From a checkpoint of a small transformer trained on Wikipedia: vocabulary 2397, learned and rotary positions.
Each number is 500 + 25 x the weight over its row's rms, rounded and kept within 0 to 999. Layers, rows and columns count from 0. Numbers have three digits each. The size before them is the row's rms in percent of the matrix's.

# layer 3 MLP down, 256x704, rms 0.0744, rows 160-255, columns 576-639
099:503522498485484503486464508514440501522400475491548490472489529504522484478484524519502484520515475541524465495479545502495501532522499508485492489497505514494498530473505501462528506510464504
095:532499518510512516548484496527559501492511441488516535493525484476514474510529484518509516469471525480523499522543549490511503517559554484479517508535476509482500493476523524497551543525494526
102:471448506523537510470488500497499508533485514513523479533478534463514527458500444513514506532514458457510499551503507508501514472491529507532504465522526496499486482519477504460527468431454486
099:472505508516549494502465485536469466495483519473491521452512469497479484503525586499504485482496488517478518470498501504468512504484494478506495488532468513514527500521490491523502517485484517
101:544502459482488473510503564565526536519505507514501478548492522447497496477485487504484479522499504531517484492471517500463476453449533472557536497515476519573470526490493550548512537469455484
101:481480494504525533512462511507475491520505473480508501508513481473476494459558501501531515536512484487518483457467518459502475498508513483512474448516437491477509508461472501509466517480494508
101:498497508492475507509569502520532485498509474489468481522490485511558495512497509477477475487466458514493462519495493477486486493521512546446463478521577468508514525487446509466468506502497468
098:486510498472510543524534479477473537486486443465514530528465532447542520469538543486537539536521480491498486519520500515508495504510453500527530515526481537483468510464504460479509487491491528
096:484492536483510514514501484506547509504539508509491504510486514490471508505489525489493481491464500508465497501507510497512493505498501533518479506473495535512521513471540474465464484495418488
098:548498536454520530501492537515497482521500463528499523511501487470489469511494480495477535541523505463516486506455484514515472535484508539463511515515524490506485512488461487510496502550488538
097:490507506519508485517502528568484495487506479476475478484493499512469490501518508469519448519518477511514476482499508461540483503510505517510520511518488445497479493486483472511506488532435491
098:487506443498503512534474510517487505448500518461483468517494509532523494443421499530494498504529489463481475506484515512513469527506513492462493488510517489474519446532533534510558469526503510
101:494496483493504455479526482530495480490445489497466498462480526498482478499500503467458564522503513509529459536539469491495478522471509461504497498499514475519516466459487454476447452461469486
097:458488554465533501489499467521513497485503480485534520477466462498499490506459540504492486493503503461538488512478510532521492541501513493498496494537520502493520490490467434562456513519515538
097:511480521497479497433491499491492485509498510494460521484486499521529467477492479477449481501482493505496501473484523496500542496490529490500514504590479498541533503499514487499471484460467442
100:510483491523480525458528501504518489498516480479509493509499596537526509492487536501503530502548535517490491536546568489494457525439505542507505515496540476493534505530488494444534536539445533
101:511481466501490484483497468528528475499477541478504491483495534509484494471495511551476562550510539468497474523486482487487480507492462443491467533465507531447505456488514512516547490521464505
100:482496544509529510518468478505473543466509496462516482505518496505546481503452530492484457510508485505494520519482484483497487509496519464504509481542539479543447497485510541435491508454480502
095:491493489481447519482529509468509546520444538503522498484488565530511480546455474509497457513526519492495535526497454526463502479510487490486525496469493500508514510537519508508513511459458517
094:528514474483529534485510503460498492508519510476528505465494506521538470506542543502528507473543494500536521481528521531526468490494505492502559531491521454510480500463501477538505473441480489
096:461498453509508540519502558516511507532508511497507499527503520502540514500474540533512504493489488502488511533531528503492515506465493525542485496505522479525480471521469460541466509499477503
098:497488543508476557541459511519491480493486531493489488558503482537526508492462492501487511518486511488491529486486540506465480473522499474487531460452506474472494542501482466514543481473535481
101:485478515491489535479532511490494524505513490513518460479561527491492509508481522489480481478529543488469537486504518506519490520516500505450482531488498493536553503485503532478501495502510513
101:515521468537494506542474506495516501547500492488515512499527470527502484504480450487525494485487476532504498487510482503540483479486450502479506470491502481546488459464499541526533513480487464
101:493525480506521520547496505461457500503479462486488517493493510548468451506482435477511519492486519491490521518505505468540469473529492518530467563498489518530483484487498507494492484501515512
105:488479487508476507529484522545477460476504493493520470485492515487479472472503536528494456498527515511487487493456514514498442490498496473490531503521479500494519486562528471489540479453481533
102:482525518532487461454495504480519492531495501488491472510523496469482447516489509478494493463548510497519474488481496526455495512478473482477496508495504502488453525487540489466483461480512493
096:486478505478497447517501490491500540524489504499458490500456541485512492509476455523498492509482558498478487511477501515514478519487445489454479505422465501502488458479512447525484495495530498
097:470473532455483521474484503520535475510487469519495497499503453458515516487525511513480496532496470472513496505517509517483501519473503529523525519505491562554484493489489505508501506482484541
091:466464541524514480541482511491525486455493493498502492475475500533523534483487475517538475494488474512554504516515474472484461490528486537534503526473491515500489513486535528463459509504489476
094:525488521467467517499465492507541527503525495499487509493505564469472508513485524513490588480530460473513517536491482509457500501459516477532493497500490473556495462548498512468459515484483503
100:499501475514489490526473514510501488518506488511512478539540570521488506512503532479504459499503541499451512488484543524497490493502498528488463490507513511514501502474524478512504471531535511
103:440510466496486505498506461496505490477501507566529431512480540488484490457499528511542507498447516462488459503492447496486542529547504529469507471488519496478515487561469489476512506527542549
104:519489484532506419516533508490480528481541451460513509492517502504496527492547463473489513484495440488481492475528531476515536473503526509510557539495497495534528453510486512475515464463490504
096:508497510514493486505464496501512520515505501489495533515537495517494532510480453530508533479533525477553516490483520538475497466521471487506489530492495504489515507494521518512500514522495579
100:467474508523517514491492458483465501480506508516488526499497515473506527511453482505515482483507514503473546515462520515498553522484515534522487501455514498446447489491515496517508488534516536
110:506531495480526544481460501514484473487472492521485538492497515498506473527524483512464561518480502513503534489514495519488441503508465484503488486503499508556502504516543512471511489462535518
098:553508482493484510515527471520502531477495508521481475491468524479499486477529420502494479490509516511488476498524485541498479516482552498489479500481478475546519490476502542500540479471481506
097:468475443475513507522484502474516526480484466560516519510511539473535489469487495515473519513489504502517510486468535501513509491509543513486539513494506441502515505520533535455518502472494463
100:529484480517496493470497456553539489477489472482498497563511518479509459535508490535460510472502542492483503482520508493455490526475510478531497442539490478480497493474488450503490550474491496
096:501473490520492500478515495508484487510511439521523439479524496499548507479560519545484482515459483491432508525489549522535493458500561534493523497449542546494513497526506505469522515504490506
094:465483482500499502492535474485491490507492484492495483510498472476496440484505490447504510487479552496524478487481504493511512548507468512510452501448491491526472489505463535499544465476484461
094:529487508522500491533481495500496522486525509492521503479474451498538436477533459521502538523512502514511504465531542534512506503464495491502523535479506525492515455522475521489487481490559503
107:481530449487476503519514419492507510538488492443520474472503515500492514480510508452522516479528478479513528493533533517494483483488456524475523453511511477499476487500530525485551511508511491
100:481511540476507482487458496512520483527507469475518498525502577490463440525466515495487488510470500528513459524507523488461517465543504481513535498525451490510502511464487459505481476491521515
102:496513500488521503478481512521494499468503495460479465530536494503486541561507536469489460505494480509470510551476502467463492522445495549508476498481504465457528497451523525500502500508476468
095:493494490505492548518537487525492488496480486489519487504535498490550512504483477544500490522485483497491477501470511541452516490455542518521553487498528529461512468496484541511448497513512508
096:465469488536483501504515489532487500500441511541535495484523483499477483500500487532518465476530496500498504531506487500512478487501496497504485501510489474504516534565503504501467455468481525
099:535496478478485473496523493513503523510474479510483489468522502538502531506483472481479524517488497465552467468469481513459496520516504483494519486500528538495503510495473571496454511504492510
103:517484459461538506497527512484525504522505541484452502502493470510504481486485479493478536489533503495506499493521490503490523488531512480516476524536464511503545498467505478480516512497544519
097:516487516511514500492521474428534487540486536483525487489469520509498479487475511457533504489452506509522496513494494480507515537523465524484504483474492501500544501556488527475507449519467511
111:489492483482513509465517504486508483467500525505519496499481451452517479529519505459500494482536476501523491529536505501517517525471498510504452480493480500487486485494510562473497511490523487
099:500495490477471488501505511516526508508525469413504527554528500502467507489494529504535478467509504508491479499497500471509540500450455504497466528475549549513497472490535482478498536467524551
098:475505494472479502487491429490471523503519536473516528545526490527521512482483504477495482489484509515449468503529519483496528521478486517478539505495512467490499541503477517549517549521484502
099:472501531526510508510499478542509492526485511484473537521505508498498470525483460517504518489481528494428505551508521499497492520527493512504516485449535507456542536408489531516528467508493513
097:511508550495496497465522540469533547527472505478511521457468490509445528495478512486505466504457502494500542449526514498495458505515503488498472511514500492469488521475484543466528522469466508
100:484508475540454474531511503510500491476521498476474504507505518503492510458497448513499475521520504509505444493503518520508481510488516488527544530478531494500527512511500542499535491468480510
095:475495528490506505524516468464450478468483486486461529520491556506527482456484513491484481517488555481492526499518492516511495495504508504525508539543516524541542535520514475511480584494465489
099:497499522500463497492519510490537511521519483502459525515535483500533504532505506526535532478510554474481496539525509500504481512543521483496544515499495539494533546472517504493477528466506484
101:497510450555473557500478495505501500510524499487492495469529478470452481507544520449465510483505496468505478463521519488506486520553481491497508530488532522480479463514489476478537486544482489
096:477501472469472550464522510508512510517495543528525504479510487483549491487458531473527527499514488460502492514484495519474520504462457527478490534474430490505496485509505475527484486541498505
102:476530531470518485493484455505482516506486512479509499537530498524472528534501475499488492482469470498468490449544492521557512527524494517497509493557478530464507491467494533508528466560496488
096:477492508508484505480516515523538457487527502465533517505516464502468471532480513481546515540533513492529463511517458532502511534501559444444483516495463494543468495505506504544517457558464547
099:485505531474500461503466516471463505466484502468436492504527522517509533489481511497524507508488465520477485483524488509522468476458510473460483482449498492520547460484521525513469527519514481
101:464497513442511492574510518511520537518528518530522542459508520522496486497508541522526497513493526447473528489521485574496497509494473499493461503524509478484512486538492464484518479522458508
103:470536486451481499533511506510499466499477491485518503504504513480461512487497510478552481481504505467426519548484434508480544509437447515495539493513534490531564510523507535511526487508498482
097:536473477493512490520511525526543492455482515482507466497547498534524489495503477480498464500452541498508513501500498501470519503512513512470473492517548536525498478519489515493487515486493502
107:542501473500489508532466484516543518495502504471568533492552458460426487510506484499487501494480468466495486452524521500511500507486464467495481532517489488510497468471535522502491497526488494
105:524486502498496532453528501525509526541470509495496509477496475482494505497513536490499520483514508505492493493496499504502525477478506491489517494527461528549482558491472491539513531489511495
106:479458488503518541555490518503471476522512531475479480534516492531481509484470513542543472523473544500520453506497520524489508527521512481489532492538508500552499452468516503490520486458492500
102:514493497465506435472541479495500521501501498522528468440477514500514455541532485494494504517524498526497530512518473489499469469483485486516503499476500527501541525489513472483481459488522457
104:469486557502463577496433493540492498521489514523524517497485479536526550498490518547497539538505499499447518495509467503497516515551473471497499464528488480536510519490511425463459489491508482
098:539517510551508517540448515520473567485497498463548489515504553516482510502467518470518487523507463493502533495529496535492527494479497468470477503525470494502519510504501492501481507500493490
096:548480532553526483500512480513459474501549493505492467480559525497506502506492477493494487493506511522440469553473522518566519528509516506521497475471482485515542481489488533470485504469474447
108:534517516459509503447484499484508534496492471505521528522513528496512535498501491506527508510496527461523519522455507496497516513534459483498467489494491517546546574497531502483487470457510461
102:521472505475460484528499459480482484538506508483506502504528542492510479455509494479523486492479553493506475504545485466506468459543498530499483522495502504504538437503512533501478511549499500
108:481508471489462473487490512522535472506519472501499480510507475439495524495492552476486512517514505506468495462555468512450498510522500508509547469507502503568502506504498529496475510504477502
098:491500577505496470486502478456437478505494502535499507477465490506495486496480490515492511489478504502487514478530496505474512503457474488482492485515477495488503497506496487511502525534477536
099:523508478492513478490492483504521521527508508496515527496513516486466527524515496529501507544491513482513490499480527513528474508486536513490524482535510473512538473536480491460501513460497501
101:512466534460467495479516436462482519514487514479495501455466544555526520536536533514514500541522533543508504497505531502511519505489518477483502526538515480499481506493499521452523474471498480
099:467474469480485589480522523504512515497525500523521510502508514520531503479463493525525506504462539500536509503503463493473504486531527486492495475521550546508475489547506437509510542487513510
100:506483493500481490488486485513492472493511466458508489490492530514459515452567521492462479520518518477447444481514475541515526518523493507473514567476520491514521447473502528500507509479498439
099:511477471543484519461526538517482489500502469461495482495509497478535465530511518504457508507521421463503577506498487448551479538506530513516495455524531529494526436480503507488496549483527522
102:458536524489483517454457501514508500487481538498490509469494549432524508520493496510510503512533502475562507477508516530520505514510494481510492510499480542501458483493469500502531518511519507
101:458493502517483524537518530489527508492501455498515515507495514504476522481498444516523510501497507512508492481477461494512488527502497511502458479480516528484521453545510506526492502498508500
097:525469498503476488528504510523457481513547483493526522524529504494506473469509507499499470522490478492495507534500447485462472523520488501490481497522473502491492513534475524521523462535499498
100:515491498476529493499484536500508492453483493473483500517508513496497517539504506517519510527525522489477532476473515487522515557531498461539499533522489489569499498493540535486511534483483505
099:511477488542498467497537430476485499509515514478493495468480524544484532523468523484494489521509503489458528499514459447547484481498505472454516508520509560491556505483515516485496500508515484
114:524531478504503496512560520493567502497508508536490481537463516532532453516536453529496483497424501539490519493475497483582480509490506481467527524488495500490537479513544459508481487499523517
100:506502517510500469509491525455473520532501508544527515501484513501485479455495573487489484514512471486458487463538522501529537526520470498502500494553485502487504416541535537509509499488520547
104:514508528530504534464490479500439498433496486541478458485510491532466540489493514530512490497522498521488476510481541495519499514498480484487483478486552536465500521487488483490540486456468483
096:471479476475507543480504528482493552518506478551472544500465500491513504502486460471513478491480520468524538497491481489497532507529483486510496461480438533478511492481538508457543507503479527
101:458487508491502530492469485487473503487520499484494490546480531456496530509524516535500502512512487498518561477446526500515516491501522493519521474498466483518538499514448452529495537457513491
099:531524476485521509517491510510517486522520520510533543488493463508454492531520501512522519527503515499478503526506525496477499503431507495521499511475529495508526475493543543478553524497497472
096:482524522546510457493518473480526485486504475488482521478538459511472488479485518507496534508490509514514540498569517484476449499481467461487495512528495509440487539475519478505527473508449503
099:512471515517454496451537507524505530515570520510482506477516554467494542450492505493481518494467542526526472508479512511528480486505441510499496518500521477539545539534507485491510491478470523